python train.py --norm_place="pre" --rope_theta=10000.0 --bias="none" --parallel_block=true --optimizer="soap_variant" --lr_head=0.00869 --schedule="wsd" --decay_fraction=1.0 --decay_shape="cos" --final_lr_fraction=0.0 --max_seq_len=256
Each number is 128 + 24 x the weight over its row's rms, rounded and kept within 0 to 255. Layers, rows and columns count from 0. Numbers have three digits each. The size before them is the row's rms in percent of the matrix's.

# layer 9 MLP up, 512x128, rms 0.13, rows 54-103, columns 64-127
116:144153152100106124121162157193151111152119099157150083123112118108112111152111086156118124119131153081094178114182107143125124108151108072109106144119113128159122159127152116088089134126174109
095:110106118107125122086137144121138104114125108118149112091143135150097178161123118139142097142107123121121116092146091143136197158137116161168108128109135166140127113126129103153097115145124092
101:110145138095126084129137114168117103103085153138088144111130141140163092141153100137136123126139114152148107109104114140144166144132133125136124121146116129107134179139116170109101153113113107
105:167113164167113148121137081131139066110143121088156142093141123110116135130098140139166111160112097117135118122101105156113106113125112116106144135134096086164166121198081140142126138189132123
105:126101080141118131112098139129117097113122089118119155124133166140084149162110173131194150163145090122096105136167125148117164144142104146104135097142148116141124129147145163116086099143169108
104:154142116163132101143123128106132126093105123122161103120125172104152092122114136160114143114129136127153164160134115155172115150104119111143100136146132116112158189139142122107088122103123106
099:137124111150155099150133122135050109093119157108121140129092101104134110127107165090196138140142134101109095125152142134103119148127156102151137149143189131121140121175125127143125152140111098
100:148114115157135118137109178114127122133134172138163132103115137063119163119099114105123143110174091100122193160114126171140078139102139111160098119098138125105175119137103135109119107106170122
107:172140115112099123131166157149145131128146117160078176137117127129102176145105117100103112145149126122160144147138174097141168135115118111107124142169133093151123083156146133116099144104135152
096:120148093173173130168117133100128126153161173148143138128110085146098145118148146119087116121148102132128141155147150072068118153110135096117107130133119131149117146097152115163135132143128170
104:129149156121105150129125107108105178113164148120093136157101170182114148113165134143106152124195144160128167140124150089093144134128132114147124144139138128141120153131171154117117142145127145
093:086162137082103102135156154104142094118149087131103110137138150151133149120170131122068156106098148103131139108155115140127127143125155069119129139151118122116114151093122149127146171124105114
099:128172112139113104134130148139124117102132144157147148088139150123105163152113132106120100076122113132103144143094160116141117140161108129158123134147114116109095123117133152109125142112130104
125:154118084130175116119107158150145123105148153090116163137110135157127135133122107134104128159139131131096127138159163117136132179083168140145124101142150095096093132122129124143123103181134123
103:153154098125118089122120160099159117165102117118143140123149143112157124093121127146092089109079103137095147127137123148152135163128120109116130122107155139094124146138131120109131115138147120
109:141147086156124121101119127123120121116143156130093095095133098167151114163099094096145129134125157142144107103097148156109144164120106127135136116122145118110129095148063129114164077183118087
111:132152101115135142116142150089090123125130152149130125141156140085126172198135116106148128157146096125145106152132111173118121114148132123127120112141131076093135117099143169121096134119136143
107:141108102134126153100134125149151137090137139114141068121091135134146104165098113142114116095125117059121101118147093127126101181138149128150134146129145120132141127155144120113098147095151145
103:140130123152145146118100162089117085144133156101102154110114099128152102146122140076186148155116095136158117120115152096123114152158116158105165123122161153117152121129133088139113164106146106
108:098146126094095101157122096132109121109149116092136132105154143131147117153106117124121198105135164140157150099125080100156120104108158108128142113142172113134129119150103125124169110126159131
104:164099138136108123108133160118143133114147115116126154136108115110124122141145140084151152103103120131104106167158126148117115164101099129126093137142154097170125124085184174107134107124129137
101:123121136113110134131109102125146110124103127110099164138086133086145080105095106142164174142122187082118120158170106146136109184078110143098148117135121163117140120110119081136116105166155162
108:145138080133155129115113171135113089103158146126125135150118089164106105111143118105148129137135127124124138120177154137154128106105126111097139121160134103114162148143153117129168062152183143
108:156127120146166115102104141117153158120160150141126110094153084110119100130104158083101153112121124079148154105132132138113124165149117127149099120125111104132121131131137145107140098113117125
101:133161115122102139155135176142149093099077111127120128122126138189128099187154055152124137098126138118143129128133082101166140098103126063111118106145109124151132150157134098131146147098137160
101:118091173122121151131145129114144095133145131160113129127129117157167103116102084132127083146180113121126106099129151159149102134095135109104127124128138121126088131098110102153115139141098118
106:151092137189081164092168127113140121143142119160082101120171117124144111130116113142145127127106117147139150143146116121125118114141106148129102121137135146124173183150118154093162129125130119
096:143148138157099107145146159103087067155139132122120111138126129148141079126094108107124110155153122144117101136138151128135165137085123095140148171141109079122154137100115143138114102165094101
104:093091128120080113128110149143113156127142104121171137118181142127107113125167170130128194143095118049136142139147139146142150145123126115090126146148135127152092148105171141136127148095154164
105:152069118132137118134140125153137114147149173126153150088097104134133103098141148083166079143145088135150108134170122133134151181100143114110119166117098089130143143144132133152145109136118127
104:053124131149159127167104146114149136113122129115125133110150093131125098174088102121104134118095153064123094139112141128089141143094133138133098125158120122139147137179124133058131129163174158
089:126138113104130135120116132093148174133161098101105120144145147136164118156168093119136163147093143131135146101110092113127138113102152178132168131160124151098142117112105147121119121106131151
107:177070152113098150141119155128128087108151143139140105134084187124155154128094124119135098134144112126149144111159152146144112128112133126117108112124109138158104175180131132080147135128096111
092:141107161090092095124148139168113110128125103103154164149093159147121129148158148168162092138119098102100161138155158123100122132138128108102174081123091117080130086105080126121123150122070144
104:110164097105143093115113161153106114068111132115119172117177130140113118126109112120090107168157180100159144152157127104122140140131099137131094082130158128126144141134140095126114163191118138
106:090064122126113129142118129135128147119140124124143121106075115103069120115156105139122109131093122160136136179120154132074132157168098162100129150143148104100141138136146104097091138140115168
103:141144112140044167162138122149170106118130159118118151158100159112145126102142144097124118136122120097114118117117085130090155167100083131151099114123103105097076141141168125115120113149135138
099:195126128164119167130119109099122111172180144105115126119105154103174148152101118112144103096157136082104105116132125146101146099142110115157122130100128134119095136144130093155111146134165130
103:073153112159109135129113160090146107119123177125134139057172149117083140091120138076107122146105151103097140184145137142130164120146134110128100142105128107158124095080094129155126127121170156
104:102116136108154130188161096111097113150135138074116186144131151148139106116136107140124115144133144117154114178144107142141143108156148131129115138152135123111166131125096088136143122116163098
100:104127157173117112172132105090143083121117129197108160138112097159141116111150117138141139129139139143113165146113125135163129121162129114181134144140131126096139119147082125108132133078085101
106:117090113146148135137119124089108132130132154077107186088079130137108093114133105151118139132182113132095128128123139102115146165187134074155078110132148161126139111148187134156095096139137135
100:151130096142191132143135129159088119101143129132160146083086116171119071142110102108134116122143113137128147114100098139140134116107104153134123094158142147170151119143118136125135159125110131
102:133064163089112128137131081070114108115141119142137134138123142106123082152153144102166170067125166108109137146167104108135174109087113152160113108114132151126134138143128117138121147100130128
100:147136135103171134137120106089134125061116135117106112143138119138185128173129098148145141194109127117091134114129121115158132126143136113115123149111092123150138117128105125129124162143132159
098:136113125131103131107097161195127138138121122144117096126151109155122157170152104163164084167102111156128111144144160102112120143119167145133117154129118121142116109103167162109130135144150147
103:101172135136120124160140133103138144093139114085154071112096147160072128131087115107141130137129158160124146177131120123165155118105105149131123098166168162102101119096129130095137118150123158
107:124129127160089174180126093135119091134115142138108149098134128138088161118102139134142106111136117140163126130144140119097143136116110148101118157106137103138082138133150121186128144073182112
104:099108117112077142142112116166190124177141148135128094128107125111141080154136156139128139140183117178099118100141134134086149151106154169144132112137133105097062122125124144120167132159182135
093:149172097154113083142093142108109121112097089137147157152172152139112154121158128139137163147164115106175105156103123107177134168098139105084122117125091141098115129137118118096083151144139094
# layer 9 MLP down (transposed), 512x128, rms 0.185, rows 54-103, columns 64-127
112:128136138120096170142138129136142157107115116143105098174151123126125134117100112140108123094093182099145188125127152097128153128123109110103136138107157131131116094109137137153111142112126123
093:171107084136121105147159135139113168101074145107110150074144152108150162130124124114112130176133091110129142110115120108134159138160115086121117102129162109122095113122124125124111133129118147
098:142124144154095191123151140093104146138153135137121143170107107096083124069125144132158119142141122152095121157132121143120145143100117130089130108110138086164151166139183162110170094171104151
100:108097156143133120172108114141110143126119090150127127152142105130154124127109136113124146090155127125096123166109106109146114107172108107094103113130081097112125129114129122139122125146143097
113:104128138120146156125126095134154152128113134099124127152126148151126125146121122110171166104106096081100139141159125123104160159054131189156115088099102174150136081128147146160153122164089119
109:135140114135139108142134153168150107145102123142153134112135085129143153030125117093079119145146113165176148121157135120153146090165130123122156149099155139138140161094128109139124103127132116
101:113170122132139133172152155109116154117158117153109098133166137128132095120142107146145130156134121120133171090158147081153121151132124130089112118120122157167106164091099080138113130083107122
099:130169108076123149141124105148136132140148073146137103133140166123154102108147155161088139133142137159107101130126145110102140154111075133139126110140103110126104154118148154146128109063147136
107:087132121089125138083137116154143089178153085175086194132147115120123104140125089155116114169191131107076147160165155119175149107131152124125112107143120142119131102095129120155106135091152132
097:144139157152115105141154103099099118143126137121149115135153127155098145162149113125127098116141114125119116118117073124138126171096136132148112143171059079131142121117154137098130116115112118
103:107129089117169158116145100195141150091134099128163158149134130140163149132138121099169144140139114118085111144093101157159109128104114139117138096123125155162126105150108124118116127123140138
098:179128169122116093138122116128126137101154144074089128114140162130154108141089140123100134164135126125098157191158131118139095106126121140079104125128120124135124131099181091121113174180085142
103:092111093133055160119112101085130162164141130130101150148113095125129151101149132104076140091132096130153134150099141116171099130124127153144123136126098154164128113122160098153099142135129154
126:138150085155155154090136101109124133130113114129115159131129147112094154134120121158137104137115117107061126142173154070139087115097138142160109102108156153146151108091171136154134090119132153
082:115108131126106158098122101073117125131105141153104064149135093122089112128147135120115152144158121102163104114108134098108096109096132147118101113126168169084147139077118088130133105150103129
104:151104118122115117141147107146162122108120083106135168128121165120131145087120112191117106136127119136130118148151100126118135109102143122152114173161124114142066083090135115135133157126074125
108:122136137139154141055108157138097094095109111106109124122139092134164136182133145117124121122123079120149146134096135121086109096156155100132095132106089123108161148162179128126102148128156152
102:123109131133139132124119158120127076158168128140117128129177130133168107120121132126092140133162120169150074130143133141088096154113085105120139082114156120141131113124123083088152092113131130
095:094143121120147099140152127113152182078138112147143147127148150104110153129098119137087139102119156182111140157157079130133132131102127115137158131150146110159130114082145128118145083083106147
095:190143121157135084138112131122143093150087149134136131148125108140135108137153128144137116139127159149147084105175217095116140128157111094164131141170123111099142105144130151151131142118144118
103:172115135090137136143119113132099133154103127131194105134094143156117139083135116178170127155146114106144110172133140139092128082140135221128155111128120125100105145130127119135133120094168129
096:162149166122139150117117097139152098124109139118139135143115118099152142133117149138106120112198098109157113147095099152085163159121160071117128151118078148102120132109130147127119105125111156
107:115111128126140191137096122156147150091110155102140108146120175106108128134166117124129112147132107138119120131126132122116141140093145120150143109087136132114131107141133167147115148089076094
114:072133120130133148099113083131115063128137105115127116153103145115124124108134104129117137152087109160141133125086111138131125099121101165081120107144122164126089142121147131081124099157152104
105:178135134083100179138112136126121166115133126126165134124153077136163106137110147133178121140093086111128127155145115129113129093111109158127157135137122124113147162095141157186134148122138124
094:142149114145126146167129130082148140154117130095153128099085100145120114097133156157052118156158091116155095128184113108154155134132126117169141107138110117126156118120196151127140103126120132
112:125141124087162086136115121138154141123107165091145140138128159081114136084141165107149144099135102131154114089098111157112136148148132152111140091123144097111109083084114116153119086102099159
097:133138147121133104114123127153154111149156151080132156151137144163164112093095144173152116158112134166156126171145123088111131152140156126137169155129113116091137102093096085137120098139103121
105:114089129100169172125133106102168088134110125094149126152105103142133156125148136135111121147132096134118192143114137133146104076120117120083128080103186076156176133102153103115119133150124162
104:124079143106111079138084156102139111171132138142109127092123111124117087152148148144177142094115142127144113169132124127112137161115145111119118146161065155121084138124105147117090140113104141
107:111146139136148137106107154091130118096128115108097117104124094124100089150115134101109123127153125142176137126156103117143157156136161094131108119161153130117139121184147135117167127146140063
091:130123127092118165139119109117098089107080106094098117134131099105096124134108149118135131098110120150111139105072131143125135110147139139138135169155108121153127126144128116155143118104147098
107:131129104080119135145147143127165074131181157131115138113124165118138126139131121122128122123177113147149135135120134119156103111089159175136119151106161162098095150125080140173110118114112131
095:133141126122127121079110144108134102128146116093130145135102088125109135147125182148105126135100157125166147087140112118144104134103164100132173083118164177132116128098109148100153110104107122
092:132120184133136146135119122111157128130154156126103091147132099113148138108121129138125160127110084151112153144106137176119109116116126106134167128133100133128130109191144106104191135111113078
106:152094163152139136092147156168154120149083117114158116162097159111101106131104121136172119148147104132090150120109139143157154118109129092138121139127084164149143095128087153118158175144117117
098:145079125111126138081132106078113116092121116128112106113133105138118148089152122172139137171116128125138127104139160118130151104172147131108135132130133104094169125112132153153113119141135119
102:119134114157113165113105138125134126098088095148124169169137157146076104149144120131176117165163132141089137102147134119120114116103171128151124116154117117097132130124146137133138147183096140
104:132131104113119117110090112158140130126146083124119152145136095150145153114140089160167141141128090118133150101135087090151116140139077134140168148158166135113110128133110110101136154135140161
098:133117130143115182122093149127117190129123087149156131136077112105114173131082115093131123156110145136133127105100106135124139105099129139088158156101131121105177161111143117099139149108138109
099:114115157100101131084160084119116163147111116163179107126105095160116120126143140134114090147079121125141117130121145100137116087144151102135127131119142125132137080154118111160116118154109156
107:116103139137131147105118088102110102165131143131095118143167159126150138157122126112138187148131098136169160158100150099141128105138141122084118126132090102097156122114153168167082166108094124
094:080120137114109146142119147128143072135097088144143126130126132139127141130137106135149142148090167150129131117153143103139158173074119135137159168117119131103110154112099139109089085147124151
101:076158199104126143122129123126172144123150136147165159116123115120117114086122102136107130084130094126128101133119115092112127125133117137145111198118124131113091118109164143107109116082173111
099:158120152124136150129112154117109148128111129166155153145150146080127123089116152130144119093158140114120145114056151116101131149126134097107103132080072134118092133149131117177178122159134073
100:151133126116151141105158111147140092149158129151123168118138124106125137129141127103084139123105115067138147138150110168144150085153109173119105158170128142139100154135144115110122115149096124
109:083101150155073107124159090127118174130116155123127116130088119132098167164127129158147153135127160105103118130158135135170145149099144108083142094133154105127143135127161108094136111084121147
108:132118147063136142091104095095133159143113099173113098145131165116150102135141098108112139129118108171113163171120156099124101156123121105113138143097147150135168121109140135153160099088164112
112:167118139097197153156150134121120123120125120155140135129147115149132138153143113109124126136138127156115150137083104183139109164160113076150136127085068140172131126140157153133096093150156135
100:109121141114172090124148095108173136136098116103108085162115164082132140127114132169110147162102121156133104150112100155136058115159142145122129125148112109122128113135122135140143110101113143